{
  "n_layer": 13,
  "rope_base": 1020.0,
  "rope_fraction": 0.5,
  "attn_scale": 0.395,
  "parallel_block": false,
  "extras": ["some layers without attention", "local attention windows", "shifted keys", "gated attention", "value embeddings", "hashed n-gram embeddings", "an embedding shortcut", "learned residual scales", "skips across layers", "capped logits"],
  "grad_clip": 2.0,
  "decay_shape": "linear",
  "final_lr_fraction": 0.0,
  "batch_tokens": 16384
}
Each number is 128 + 32 x the weight over its row's rms, rounded and kept within 0 to 255. Layers, rows and columns count from 0. Numbers have three digits each. The size before them is the row's rms in percent of the matrix's.

# o: layer 6 attention output (transposed), 192x192, rms 0.0968, rows 67-95, columns 0-191
# v: layer 6 attention value, 192x192, rms 0.0693, rows 68-95, columns 0-191
# q: layer 6 attention query, 192x192, rms 0.0656, rows 96-103, columns 0-191
# k: layer 6 attention key, 192x192, rms 0.0668, rows 96-102, columns 0-191
o67 098:087119106152118132151078156167153081146109181154099101143088119163096104079170112149113105118078131126177119115104102144110183108117166083134159147116111151178156149148106085099044125119173128146114108122133137189133161055170146081162151174122160128121159116110099138046130106117082139151106166067063108101095075139135122063147130099111140160130174101118088109105058099126153168067130176124201125106090119084132110125095160125116160100100141157097131158088097199147116164118135098111163156143118128085152136152117105175113082165114104206124121079155105191116126103118071088167
v68 101:157106132126132111096146145099090132161155125163133137109111124103106093161140121130145045166153064117151153142174085115075149076125089114145122163098108127149135111141160103120221102147108068119108144145126150068154150114138177107065149100130102086103099125116134092091123146092178147101158127209129152126066140128088185175090102077154043093139079059107157161112142071140061141135129224136070119151103090114166125155123162152125181059116143122135148154096124118100109123138138105180090126153102084126136079089171142050164114092143137104144093115127143127131177131107145115111
o68 101:158110078141175132112139097146124143118129158135147111148135065140109101159074105122136101083094070177143143102140150141082144131092146051111172130119152115114179127109139142155113137215120143118139126139116143055163139128107066137133139115100103107090088130113122110125162129130166088115111067206099086128066084053084148107167152140084101067178089080162166141175174114096064207088165125125137150138160124117143163151115147156132185059108152086128103126097117123131119157088151110129110174143091124123134062054149132058134066111102169110106100120131119112133121160118064113123
v69 099:071133106097150155141115136103129171071163161143051108164178049140096110134139103131129220085093114139136162137124077142109131128183125115131166098142132114177148146062120135116130161140173126096164128071158155157119088123143119133072124102132163134197150167103140061159120130111099130100110134171136114103062084167137166087087140146171060131131126130169108126112101125085141130107140139102127167098122093096123246090136138139114113162139129165135119082105126083116145166098084119124143106090182093081153064144153124141109121174088097173131100119160121212104143133078153178134
o69 097:103115145118146121129111140081150108149172094127111117120135134130044134096139094116110128086149108163193103109077102124132107118167155228112144192142100111140112209044144159096133123132131096105199119149143091171108089130126107166125166124089171098190193142138139108136098167149108086075096139093163107131127072152147157131130147123132090115123110084115123177142155151156126150093111144083068140151094110133106142068195158111178127109063113149186139144137128100137137103118100094145105113150162132068176104156168149149170109200156084110104088114102138175093167064063137156145
v70 109:119102111133112161119113221149173147095151116115173119143131141118141140101164117126106132107141123117151129163100133093129160113184139147150153152192144106153116074143132115131114135135148181195125094143176129132130167157144137163161116106197054081093107167106167100153129089111111182160136149157092127087115108147073070140193067117127176156194110081098080175095178152136117075138125159110159097176155118128117111148090100146146074095099110150141104132149119136097122070149148168136126060077122150141178146153163089151084104155193171169076183085119075136193084130109178119094
o70 106:138143121137143105156134100106123134089095117123189137110174145148191139164124163117102139136147156128149105150120133075153155170168123190141204123202150125124170099142119114071134174150127183146124121155167090126060114124128116112120114115167067082150096146129133110108128084096095180070107190166106143096157155097057108102092095114160154112118163084154147144114102082255156146111135181133090086146131099108134080128104161164153123072101104157156170158160145164073066078091141174127166113119061119149161096129139076148098087152117158145098141112134107100134091144125151116153
v71 102:130178093116112155071106153140129142124114129070123062136078163079107116118126145088089113150085118151178177101145127125185062068099141129117092105164084099160152108158158186114126150121149143179084051115148141087115152080167125146126047161162168152124119137133133113104087155134124164114121097145167144132068204130159099096065130123111118089172082101133133103105119087097094144107079150135155138086109063128118124109144134119129158190099129179123111158122149124115150047105183144131082115096147108108141102126123106087137126082147092125132106223125054146092169086168160151099
o71 101:166151107107136131145169124109089144098126185116161027142157096107079093135111146065134112115117112138177165085105132135145074107132155183134084087155092096144150139134153207088145109151105170198089096137127141049137146110203132134145110204136139190152087117108149128082100138137108103095104088131151124117086134124194143110117089116105195080110132111123134098148096045084103123075118070138122117104084072110095093152186104071153195159130135102148148133116145126144147096083116129154078160108147120128080099110152169120124074126144119142120165168137097126121105086182133151127
v72 100:081109163131133089178128095109087159130127083027097094147136121143104159142154124074135132144148167133156091133142076137147130141083215118149146174145162129129101150123132060125179123135176099127101155140079100064114153143069085154148186115120108145151076148122129141114170142110136122144105112156120111124128128132111143130097174129115168112147120175052119142087157122154122063115082097167086157159121100161143071164124163110149111135095093110136206124148115173165063130155041074137089141194101153157142132092136155190167177079201124174110109150141110160106101160145112143117
o72 099:084102127170124134109173149117146198183113089092123103144079068128093141116142103108099151128145149133148118088140114145115143167110144177102187122150146132140126134122085045127126115132173098113102152159082117160054167074104059149071095123144111160124114108128107154196167080141123156152120102171121130149121092109150112163130156081063166102149129119103190120082134165070104095111116065160173125138098125170089105153135153091122097119174104163095198089167124105117087128154102114096118113083091165184145150169156097143178124047129123167073064109116128130108083119149167152183
v73 095:109150146150144063042085148137118088171155166137069069098081124140078123142162148149182124157162087117199092134127167161119110129119138150061150125116075088067113174111156145099119125198082104136121073112122153152145190104144085117174140140151099178094094090137174078124124104145158189135123121125121175126142133124155041175161119100145141145102130118133093134085124146109164168117127154083146191102146105105157122142104125171085171199143116138128130113157145120132121130116127124120120103102104176160145161076091099111108115112042165098138114108189184118086169130165163078108
o73 093:134130129131084108121135156128070078159117178102104141068095148112112089061120124113172126096175128115179136088142159124102105144128150156096119138071124102062141130147126131068116082158048075131088087124108090124157153084072109105162124147121126193086107140143147079111128118105137168105136127108139126123145105103147075138170127137167123122099128164144062093106178159133166157076118142089200170117153060098137137158101101089170201110077104090098172186101161139146101108050194168158113122126168108153066174156157111125099098188104158110129117129150160109130154159146163094102
v74 101:075144155180126120152099177171098143138120088132167090149104123142163128128125075144119173115082115127120138173081140112085129122144149131161137127108135138125079148103098164104139116082151123073205163100125103144123124140192132105111151082126128133093145102193107093087103172129133111080218125125086144134162170153082123085156126162103246126090185113098115172173073083135066117134156123123125142135091140140076087111107136096129139122078145092089121190114183114133166150168164143104121075170102120180161150174160098163091123155122174091124176124147162107143185126111079071105
o74 097:133167115144134135133104163096111116132088089138177068080121122126094138170110113129134169120103134152114117142120080100104140168154099155128110168145178121128126096081126133140166150096103147071131219065106116115127145159181152156146115090075130084054132076179104068180052170111145140125168106145161136150123113179082113124132120167173210148083179147054135145142100113039092127177133117139130138177118177109124141154094154067117150165136129137157079139153157151071095160151163171132098085152095164164143133138113105133073127124108163144108133084137169130182147119147107059150
v75 112:123121074136132148087083146165214122117238076119118087146127119094164199107069131106132115130133089115087112086158199114187124113121132149121151127155168132159150093139077063097127179143189175103121156101077130085101119129131092156148083145177105142062184155104132107135113090130093077107119056055160102159101147157122106121103131211173149135128139101168153122141126146135157186106136148129172138063107168079128147149095101144154140142137140157122152118180161136175148110144151163145109123056145109114149113144119144141073164138122085142151123127178096098155091139128120124151
o75 107:141124185114133121113132116118127156113155118093158133087124147125149178105126132096144091184128127125098164120129106106127096139120113255136139127148130099156115107159109124093171152149114116120099168101061142064131109114135113132110117203189103121140078183117178101138133133102101102103153094021180174108132104196137095093100069114154149169101144125149119169175117108125159171153061110124073119104040164088139170110150112149179134167101132176120189149160150169168080095130137096130127171155120116127137113143136139119130185131185090162134143099148106140145100130108099133111
v76 111:178178117122165183157179103166120101090087132127164095180127048111093143084129110093125098124195144156061070149183094120211100197114128125100109166128059073124099132125184109110124102128148114139131113112101078142111134170072088151092121179153107116097117085191071150150173133110125122108087141153127107087142125167172111144177115137088145087144146104160163087111146161161085096120168184141194105125106145151133145119136150136137092105131155147065127150114156132179164172107113136140144145118134143090094202124096134117122072137079141072145178078119156154142139132169134096141
o76 112:118195143136131120110100088162151146126113132197073106174114135107108147083167066089117119160195102167092088172179062129156079135077074141122097066174115123132137129135149138147155114121131106135094095139123082118134098116084166124129187180175094142103158130151163100108155086077109141131170173139117088103098109166167127149145140124122130122129116154167173083157164142170099106150152128141182119126097089174129182162099118126098047163089182118110162181119103133139136140111108088172166106123188171156152203105073112145143117132074124137149180118162122194171122068154123086122
v77 103:075135094083142125205158104092108126131135135118139157095155097102116155130090147161115094170099118091162165107138147178100146178128167145169115124132175123117130123087147169147109141104121157102174145147120178093101111119169093141091159199147157177193151062104186115085129109103124157093122137139039102100086109087130125075169111176172198108126137153120148168140161166126166124189134126114114157093118159161080104157118081107122065124094110129136115139146129110120186084167136148104150053165171179129161133095140152109124090110133140149086158082133129131152093017120129076087
o77 100:062145139163124134119109141117129105120121120118172132104165109074110145091096133142107085172145111141159121088133137168103097194122133225177107169134167189078162123125170143118113142119142115122200116104157104137110134106193101164119154142163096121163109121112125132097106105139109131087126146155076154127122163149099086140173155053168159103123133110112143147115107206100154131209114128107096141116139127171045069127077157147139082116173106150164070187177166142110180070184163154095053095150149146116098113149120156162162116115150141120126120083158191116128152080073146173136
v78 102:106096128179145114192139102147076101139168098186084106099127093131097088154181112158125145133144177156115123186183145122096193106109136098089177101145088146128080133146144101105138156121094205118125131056107177102150060070111082172105182147097163156114148119173104165130142103128143038101116037101112123119119143116197202120120105157105131112151093130129125124113147176112147181168134151149159130127184097124137091119167116128140100111070160068123114161171183133149102102128182120106123142133147085186075110084135095129124093094099157144157134126141149088101115174139112102126
o78 104:110138138148149138129143132150107114157165072155131124101121077148054120137202107099088095118148115147121123117155153156058166151149098105104166114136083162113048077143083109065115130107049159153105132084171155109150094100110123149101158171145169158082125132108095137188138148087135065199129100124141134127130129170158116133087099142083120111159097191139169151108102107064119116200124167101167164148126094088140127116127111151118152174162122142153075170126147116133127154156196113089087138143206069163157111089113086121166139090192139149160154098124157203118143136107179142139
v79 100:121147157137123182127127093141129111168132176163158154154090117085082180115107111082105099130169186157097152110111113136129148139120141144121122140134136093079098146144077116069092125114124195062134062153129100165144162056132109112128200157117064102100060127144161168122178158091111136125127165091114100081160149093167145103200163137107127049150166133091142068184128139091160147103110124083172100070169165185073126135154153107148100138101152093135176097128195152134116123144095106106146117137113058098175137136067101095109142130182132132090116128092098172163161133130138100159
o79 099:101170160136115144068103130124123121161199167210130105155142091064143179116105120126143150146199163104131184082135053169119133083112124181139152099169105112119101095153088106163163147066141173036074079095103089185145117146129170120103152115123092138111130139171161144098127169113171146093162167092107157147090184124151064127154171103168130061116070122151133115192089081145149114139187159130165122116142159175098119143139140102131084128146142115126173136107171149100116134156108141124122123137177091101114144148128110108124121128149203147095113155112109159176103123172198138145
v80 107:123182107160075153102103038156158111180120126147120124128147114173166147144085115159095108197165088133135136123119206114150108117100090143063123161128112123200140133149119088093027136112089071105120085101116145117136110119129099123110181064113116085215126095096110107105164115146146124095127165145169104104154158114130096071156160150128118088129098146125141105153168203146172055125100120154061071147171138085102126110157127105176128077133092163137104177127159096145150149144130103148153130104110122131110064080108144076115107143126137113065141181156147114177138144133169123156
o80 106:117154122106097126124077151134144156114154144081133057145128104173166144123117097135207119167114139144137094163143145139153130162119089059101141115105129179183143172184108056142095106118110101094085105138137133107182099165152176173147146119159135118203111136145116082061175140134107142177167129173180123106155149146101145144139088070116110118095117124138113144197130115090133083184155137143116149092181198106155163138188095134198123091152128088164135143152113087169165111123099099165091137102113140123079111142122128090139115184155149146104178139188138141077132150133225150068
v81 113:131148172130116149128176120128104148124091090081196091161151130149142133150089100137106121159151160143078152077147191126167089135104119091103120202191194092072152103066094119124085158082128125138119179097115093084131095119132146148122112132138141071108100136074126114084120180110143146132131136158102129188133122179135156106141117167091089225111168132106150129134089151144163095179087154092081174087061102152120124134144176080157147084133147141140159055107102141146129106135138064130126102184109126130152139081171138147115136152089147117125160047113130145064197138113136181130
o81 109:101132164122102167120157158158151148116102094093162083192145178105118125125070121174102141156148155184164113120146153141171089162105138043087154153221145104168183100099107078168118188130120132131130175164134109107125095094150148127139123157129125080094137100132146116091124166184166131115148093115147144168096159129221091186129113121114128194127115122077177100148163167180107125164117168131125155084086168165114160140158210112157106138096176127126149071093078170133111121184116135116133092110121167120127129066175155152105155160109127146147152079132135074097136116146093171084
v82 100:163138110116148075136120118103133137103126163128129093120130114165140142180115125157148133147202152166168172179158173183190177122089163111107120161084107118095156086106136099145085121135121103108152203097124150133131113115105159108147066110198079105087091090140121109189119147082063104136090107144165132162092090130135059127110154111110157127178041103174134151075115120115171110086124165099140036091123104146145184129084160150060201135143162158101063134135138150155097117093158138173104146144102114094159160142142172115136077090161138100131133119106160136110098159184151117151
o82 097:118119110138106119122120135168143161098078161087090139094164176207151117108179097157140113158200125175128223127145146174150143129103165098046095129041121124133156068121075164127115088137131123137122153140119140105108064040125136146147086111175098171110084150125198028129144140080120121139077156130152085130090124090159157118128144127156117109144099146143140132161170120080124131082136117134116078102118048096109144102113146141102135109102139159148111142112106171176128127091128053153148146149128131132139096164154096146128114163153142132171192172090162138091097144135122063109
v83 106:128108121125128088154125129063148166095177149132089108102143159129150072122132114133135120150154113076157122169119051134091039077066160117184143099179161078120182141092148115141127157124119171129098116155099160120135114081085129136176107123108157149174179152060174122132093099160117108097108171133160095125118139166104131135064134108172140124121136162121086176100200103135146070091120104124118080082148103121136143107088087162124125133151125203178144107160088106132075157152113162125158152078143076102075152109113125095109138148155084100166131184122087194163122063117173191124
o83 103:132059117111125075178158146096169178117152181095143159118102144179166081103106118165136102103139139118142095149096104142129100121119173101150160144181192070100105116119137088104102145154130180149147097168102146122124123097130076124127111095116174135206127189092131143101165085156081082087130142131058123143141119140135171117102113075142151117181181155133112142150163151123114073092103114083130117069175104105131136062132072117096113077160147145121116108157079111158117091133065123153099133128078095085074142195174140116136124094158088137162138160102097158107122052101153219143
v84 106:179095140122088167113163139155121085140141155112067147112147125137184128170139141164111162118147134065139087117151141115164114168117145120073153110121136096060100090092106098049140025135162172065114040098105112106121127086119138154076149135113125150123157174098153093105144149097113136108091068096136089135129173084115166135115107122120108140160153113120119129100055119171089112147090082131109145144104172131156097116092126077090144135143214158168181075148165130058090126109124131140103112182079096142115093125082113076133120126119176112150098052115165175122155118115172141110
o84 101:165137134167167107146170114158146119136136139130083112119151096110157131122101122150118124161138079119158098105118163102119132136105126008105133165088172092070096109123080118098149103163162189084136083078154135065135121116065134146123151092166154124099150112107165125121143135151115126094169080055108115166126112096142090169117132126116132120127098133099119119126119041255077112128113098071129152115094171142176110159092193112136134122165147105119181088097132213127148145104097177091105086152139082128147136112048137132090129111151158121143075097140125176078133119128126171129
v85 099:135139106135123131071076123179197117111146127115111166134081138100148142133092096154128117138130113137122131052164150122084172108106115147087095124193144187103145075124103099167112102136106115084149148124141166185112136121138155152133119110071137154080155127206055177169100131129168117109120160110143094125104123147115109150109173173054149168120131128102114058061141095073118098115146122087173133098147079100131106177159148171098170168183118139134041093159068104180141171161147119088173170106110163080101140119121172126161088137113075167170093080128142071111151121137131135148
o85 097:124139160160118085119067111148122129111117117093140168097147150100171117071116112118131125174116186111090160132126108126128139113102114239125102126198117129069071111152154133166178123082096095113131139131132197188120146149107127149138109123117153142100133112127141105161076149088176156056099164063179117098085120143150145152130114178101083201131131143125080128117111176173120095094085118095158113146097110099125112114183084109152143111104112144139119144142133116173128121177159124161182228154080150103085129091198166060157113206168085134150162146118128084137159139148127106119
v86 109:092206149152114103091086114130151150091137148150087086163135163168115127131058114166131117085121097151121100148116098120090108101154195160162193158144056189107096143162140155129156108131104117146137105124143094150144107120088159157163074145135062161173164113132217161096130123162113068126136130092095090124176152135120146114180063120153093097159174137146155118134085091118108158154131068136151162150096164173152152115110194140162114159121143134138146118095076118088100140186182134076115156132182142124124102116097067141195156127150104147093169139112036086105118150102114096127
o86 105:145112144091079115145156111080090122055149144196100129112120104145100150170034100164093129078127144087126111161146089151137059148166151210177103120165101102100092153123100182133167102111110122179109161105059116154154119173072174116095113132119135130128191050083168180225136108137090126142128139158152115140152182134118080178157093096114098083147123115117104092123100098069157141168157060126125124147092127133152169139131147150124134116136113186121157117132151134124101134109190129123138102153128156140108122111105073095151144093166191124104106160134135075157168154141169119156
v87 092:162165098123122156101162088164156106157117172127120099107096152174124116079154072183127136145166089179134095122161118174091178107103116123158126102139137216103160094127145108096057182061152135111169116151157115169106126221114161168131104095092168117116111157121159138143083176157120153146087143049147127102093079136112147160212084153138132100143070098107115137110192096135112138107119124111113169088110121125117116109182161110127144189099134102147145152072122137127093117125179162074142102135137119107078099062117062153108102141118104056164121107108080180114118163127150158104
o87 093:167109115137120137139137057150140150179154112119160062174132143146139059137130091188088115124135182115173133172138135235109155156149102080175127112143159120130144086186170132112130181081086164130146133141122133153146139156071163114139094073124142093124110169071198200093086160107087126160099107124164132071140120103110094145189120179130120072135117125127101144124158111207095078129175127106090164118118118139103096132130112084100084160084114148118185155133107122131110120108180114128163079104132141119096142046131067062139149133138122106187162166121119160135116130156107155117
v88 104:073164137178161093066060123151133143126086122167119097169139121182156118168121199107180182135134122155169081133149105105141177068157151158145186138097164153121154211130147134165068177120111118117186089113129107120126173176122135125119109128195099131071110172094114138137109161153103165165123166125140089151159095162157119148090179090206140140128176184118151121074124122132122135101184138122126110095134092141093194172131158127056102159144135110102132118062114187120140160163122175121136082071119094133125081190162115154121136116153087171130088139124104138109107122115125112091
o88 102:137095091118134124103126124105092136162119088138127160100139156157141102120126178090158181126115166147160104099133055128133134102162127198102106129115122083126120187136121159146093112135089132090139137145093177135130103185083066161084076163101158094097123152170168131206164176106125210151075127154185108168142121116157141088101128105213108128093167147114114131109178133089142134100139107159029122120128098149095147148175125080131115053088149148094201123129147167104140144052200114129143091127112125116099088198192134128175142139099121141157087126099125115154118138136167126116
v89 104:087087134119167109151133150125135128128138090152125105167142177129121127111121110171135135133103205139149112165177155132147110175118153116080200099092147108159122130193099126167091115114074118138114103115101092116137160197078141132081137084140105083124129098076149088140107157173128174125169056149163165138143146121100151152075143175124165076051182099142069143118168112081124081053160200172104131143121105129144074169128138173154192090159144138033132158124125141174136136109129156123115165110150124128100128149168143153141101124163092131143130141116146123067148195124044128095
o89 104:105120141116105097092111135116101157191113153116157126163159132209026107135147135110162150145103163129147112120156127155164110172141132190117162087187182133151086136117118141152067069114132151120102112139125133137126130088133081127132141136109118094114083126135147099146123142107115204126140067130148113120151082117116168099134102148088137112105231128137105104141163206019154146093119097113139098165088181129138205159153132121084206136173158153121111113134156083128115151125159106141182158066184103156142108113091123139100153135109071162104139117077163177132111164143074109135
v90 109:160126145091141120136171129162124151138127122126123109101183138157117148124180108104093115059119200119060097117141137096114130087153081142127099177121130175143144183156103096115117125065121121110101096135135088113129013140110135101135106161115098241115168139093108154123145075140191117194139137144147204152121132139136179137140162157118120100113159098097093100140151167146119178134170160156189141213092110166177163133098121124173112085112157122179151124114147099128105106112144167120186180128149141110098143163111130134097159061163147079160142067140112166130098182132156146094
o90 108:128141167133161108107151104197138162127170091096115081171146166168199112150145093129096177091098144111120103119106196097138109073131126151160120099090147147156159158148117105084115080096091144136118091119096093112147072154114113050092137137075144150149153083104131182151157082128157110164142117171140131137107166179127137082095126164095166154145118143087171123176151122226136169193098159141135164152077111171117177101068079160083104095139131135093185083109131049092116110168145132118147149140177145110149154101108128098104115074142153141106153079127107154164124146137072187155
v91 103:130136096168113090098100185128128166208131075093164161187135122150132076141159119152152071177172112084090050066138120117131093079107156110083123160150147135113097148109164088133109133127107140171145112102048119134071156132086089156152096122148173152141125178116148139171101151152095148209145115114118168128096126197151112157128114115062134139115109074180105138085154136094138103129091131126135130138160192148158142098111176162101167119111084155140099093075113129135148099076163104145075097140103050173086087169123108152113107103160110154167113150141112150182149157174132161179
o91 104:162076147086101107135182118105139153235100055106186141136118167095132112119116164178106089125118149116125120066102133094135146115109132081080137080166095131155132144074123105105125085094065150181065044173074160106076095122108146137160075147161171149152185118128129130114103105103118137176151166095142157111143094151147159140122108107098145100098077106181160127146192102136096059129139140140148096106118134141144104141116160135154152064132141113104099131078107125139095147097166137161095128116070097159134093121150092142133156163142134164176172101130106145153083167209064109145
v92 109:129114116131114163099169136114097106140105144135183142210062175138096145191142180110155156066094226180171163104191106114109106098163154128105097118072206126148115113157119086095138113173159104135075114112128129164188176069126178162119143174076103129099149183134098156160127137146179100164081104140122117160123106175109115120194087151090106086171165121161154106106164203113118072131168140153095118162093113097164112131140083108136139127163127149171110141158139096117087129088136104203117132127068151106128095169147156139110104115129146137117173149121129106092149137161161138112
o92 107:141148097170117145062121109142107097160111114141151149148106185111124174166096193084152118128165196124123108111156157092086124086123198132149102103108176162127134104174160054093117126114128082130104118114163100104120109102086130149097181175092141095113162093155147151128112112150124081125147167040085047178140089083178134088135102101077129108137091139091181134108105107210073136079131143155106053112067121086157116146169119153158159098170113112184160151117133104137150132115111141144169145088109120120125124113136172157102143177124083103045123175102114112112152159144180122124
v93 105:142130078164114200079104133211160120120086133144169055088127090176149135136140126187172153113166075101136089134129119096091164074130132115165128139151182105132130143117126137089130125056090081091153118124143136127128115141192112185091103128097121141120137143178128157130148188190169157210089151113144113101104121177121161153127138111164110126146163151083157115187123140118118166102136157154151141151145116155108200128083112136126083093100115137137153106132195222087131100088148105114123157087072175127179127103074133152078115132101090167130157075142176170129085120174149123125
o93 104:174139129144160148130120115122160096177095103116118067067119130105197140135076123121111132125123118150151071130072083119081165090124123069172142123123146105125149139127134149121152145129101098094112124114120164113214111115124111127123138122115149129125143092140152137151111153085132148165109105123094137121092184149097127114116133155155122106129136096087118096120157156255157107098140168168065205136114116106145138114119123141215080070040148154124215136132131212096134120082165115104123204130121165172171149074089151127151141108108129185162142087136123157152095114182165161141
v94 112:181100109105121085112118123084134164120121113066139080112167115152111147082126125203151179142201089135108094101085064120114141170126113134129105066138108148158148146137131150101175154150166105129096101127126118137124099120136072111163075208143116125092141154075118121194101180111124167130105089132154106144102185141093195134111139170102055147147097118097142144139121090121123090156115134089132115184100187124152164124133169079125153112070092194151135121117082144151069199138159102102125142082188140122164107122072132182137165130168060128122146209090107131155136116080121154123
o94 110:165066144076128124157187098120149156132179134101095095136148089113202109105096095183145141119132057121134093185084106126105112137153109141156134063068121108148099136122147065111146201149152109115144130134185103146121178088111118104163120201135119146142177068104093144146130161155048129089114138103158115125098172112111164128073181135122102128157121130123107169164149101154099118114114102135141095183140136127117132172142193084142118121119146184050152175126115150179081110127121101132140100094163171136178110081128109144111132091161071106126154219054118129107108113130072093134
v95 100:137141131126131108157142081122092103100119079152167157127086108154088092142160143120115132170074122155142101173174141123130202154131100131106082112102167141122148174124133128071074115159129139120098153109161182140179139061133100117164144124109108091107070155122164118183115120140094102147102158085113140139147119100209192078068150129147128124105134146130159109120132154119153149154145092098120127118134034150074128085119131079136031111116148061168145172101089100113106046155122118167148143152160072143176075114116067156063134149134130088130115084055141117123108130094100086082
o95 102:105153118132098119108119131145139083091205093141115144143132083120104112199134121157129118125124144106176190110149140133081196111093143076131089138140138125129140129141122113053122158123090114084121132139147101182175158106120126170110126124132120097127116177177091150148143140136127051178090158111156156120145169143201090104017166184135131129121100121141138129076111083141126137161185174121063132104125105145075093132127128075117050125128169112175126170101133077099153126161185125138089102091184075113172062152103122162152138115124166100165064142141138093142079154137152183092
q96 052:150124063146165110164146180085117115095151149075121163192097165108077068105168131141153132142136128169128152145097123124088132171132138145091192127148141125166118120125091117117118224108102117093180172156104122078138131118134146061080139141172133122130140077116125155112111098111131130090155131165207147171123144089149137125111162115061138130049116109068148136179146143120158124124127150119102133097151129091115129139083168213136103082076108119059142186150132058166123198126106067126142127125101045174138115113130102131177119099112104125186076133131132126131097127132056137106
k96 057:150183123072122188100139150120110096104100128161206092122150068163119135071118120122071128146112147081118104117150141109138147154118155081162138167100143147138155082104139136150096100149110136169095129111168196151170152115164107180109129091094135105165137167104102128187181142104128124141176107136129108122092116119127175112139054135151094111148190114179100138094082098165096141095096093164123096139117124175151130083121149079122133072170143073191099111065134129084144036107138154093106177095149200092143143081132159107109133195140172176072162109101162149096099132177146122126
q97 066:186078046116091079152178179110094079158132178134131113210038125121139132128135168131132124138108144121089160145166159145091123113191082116094087138146168133098075106138060144106170155136141102130117153078149120179192154140145158154126196178148140127150078095230131150125132132102108138156111164107114105074144116094119132146115068102168107132070060108134081157127071183136123125161088106173113150154145125145139120163116076109120096136180110113123127115130075139093104138178108159149092119143172139108118107116111159150114097152094155101145128111170123152080186093148121138084
k97 057:122111130108148122154145147174159094122107077132177105072185111172086124176193126126130124124135160188098138137112101154216108150107173141090140162132117185132145179127161127135118114100098127105119111115078128100063083118186111079102093103093166134114145143136173114118093170121119116145141139140144129182148135136146128064130182099071139168137167101099178095163127131099103126081079129142147146069065119095087165099143158158104143221079149143079066158095159124177163154121104135075141139104095096169067117208142093107099160134114123110067124105134119135109094150116101060126
q98 050:142133144113107111146129095129130098073114115101165156127144114107103089103118135116102142134077105184140108141136202096173127127123131141123175114094135122112052150086130150146070076079098117125147121123139112138129158116122122128105153098086167140098126094184145152068073150087093143120099076136128124154138118052141176114121167154112133053097138097057171147143197110121136112122088116080121113056156061107142142123135136204136113185082113177151189215131094069211182175118137115104148148196143085210125141126095126135180084148117120119147131100155130106140155110119131139123
k98 059:109112086151129139078119129115086080143046177094098139185066137144140113140095149110111158134094124130144116128176095099145136140137135100176076137123178072113147165169091118117138158173128093192112098136150101135178139134119107181135156177186108137130093145135116114134178095169123122144115072112105174096139115125110088119114093124172092138132079135146134123130082204159117138180150180139110147163100195169155036126120115140152156046173083089141130097120147172077081070149076133158103122131168176125162140093122110138128111111161124125085072122062136168172155162143106160189
q99 090:172048068087136125140171218067139099096132159114147101223097114081154117154175163143115131139140141144112111123136133127089110131141148111043117146163128118104089073164108141164123191142111095095118157124129141136168186177071129107125218125136145096132097096155089130110147089128143121108078164108152153123136102097148162151120109106114154084109090101066083185106126132141069128206100143149106142151112132172131076169087088137112108137183092110093146162123132149106117159159141116134068096117128090081146102142141118151184123125103121141180113123169158161183167128190146171111
k99 068:168180068170106100140179125136163034199078151097127154175112160181146156091162139105086118103112137171121138119161130085140150131068039039123152129152146115108068125114131100133121145104138088143089118097123146157119099098116168148132145126156145136146187123152105126180099108084146116090168117153141104160129160120160063105120165130188086157084096136153144143126087147111151128120131145121122100068118141136131115124179136141106120140141111076078071144071100127122150106128102125104026187147151207153119147090158097106097112123098201096103142128130122167137151127128105200116
q100 063:102216065172081046043116076177124069144145143185101164107136157157073140144136158115106141072119122102158092100144109155143117159103154108187134169157135118134138147133097136043179125096111137145142137106167089164115041109148187121132054134152136140151144141148112135161100130147143128137113124180163120103146112159135118103149097105126107213096123137104136115127143120066167100086117153147113160114129132120109185163139150103103170145115172118159090096151085108147122157124116170117136128122131163164082061111128151121096153139093175131080114106125051150131110087081093200107
k100 062:095082114125149071103174155079127061137052144137144114129112146166179154160207126133139153148093172208144098195054119121157123150121072114088149102169183107109138130142107151145144127162100122109122136092083209105135136152134143117130105126139137122149142057158153071110094107082113209132133162193071118109148144136146107121137142153160139157166123119096096157143136154114146109155137149097117120097097087134165141127133130152132119160115062120108090080153143101133175117115095085143075108164114135246134118090109148166140126168095116132136073095152205169171153152150120100131
q101 093:161152058156086089109131180124082082112144172091152142154131146146166113110183155151113106131145099143147108151153150135107095119151145101060059170135141050077104084169088156120162143148116105124127139134099104118133143168089161130163177116179129121129123098075132119169134094164148126159070143128160154121125100134150114149125118070113094114102080118100066213105130082107109071196091141147100151192154156135102091152095106143115161101176132105105118092155153119092082134136144158188051138085130134109096147109179119153160156120188148131128125157121129172157164173139125239106
k101 087:122150090159120066179129157138079061134149132118161143131148136130071148107244157097137156167115168113163154135152088210087150177112087017161099136113127055139105134090090129125102147097159137099085127102105146136114116113109159116119110144154147131174142092141101101164125107081179138133129173166066157077139114137149078151126141117107100166068105147132077194115102179083125088184144147134108112098138143105155164122166101123101128114120110060158056143126111114110160139127138101145117146142107139134063109115137177107081143120104174150134102121178107167113156138105104201144
q102 099:168182091133122099183162169107135114089116127124166104082217146151112143085190137089070079106103168168108117098149149178138145133155105094118155120116088112106100133115120125126126146153124104151072169125060153187131097109142105155146154103123131157213166132136182153188043160146089127103151166184136073140141094138148128120111115150188091133065106121132141141143055152145135114100156128133094149118115152120106161111119115112093097195183159098145084124138124128095110118092131134134124111096165177161141119093119034143124073202152108146108105085137110134150114093112160195078
k102 079:094150075103206140156138119169084086108144118119107134102143118145064141118163131109139145116092171127078145115183121113150149135147129163113149135100088149146179193127089141131155137077096143073101130132122142100127155139126121148133175140084160131133144160162147128100118079079160147122156120108076101110151132113128142152144125151126135142100125171153155070082128158118127119102166118097158169144094131101172139197198115096159080133154147108185113136081085121162255087081070137174154107152186089184057125131085094141071115134094149168121146108155074140080153126116077076166
q103 086:107177110151070119102097112207059128069121180063092098065146113166121161069122152061139116140093135076138131123147100151177151139143150102145124155074110123078166122150087141125146133115124097044154163144154165143143131141099107129102141141170138092129104122093133139066153060145145130129118117152116140081148175154121122114127116086182147152133130233113125103166143136154123155143151172144120158153141093112123129161142068159112116128153109186118144114090105111131079114176142192167104136163144112073126139067190120113066110135153085111087117087122124105163153144050054114120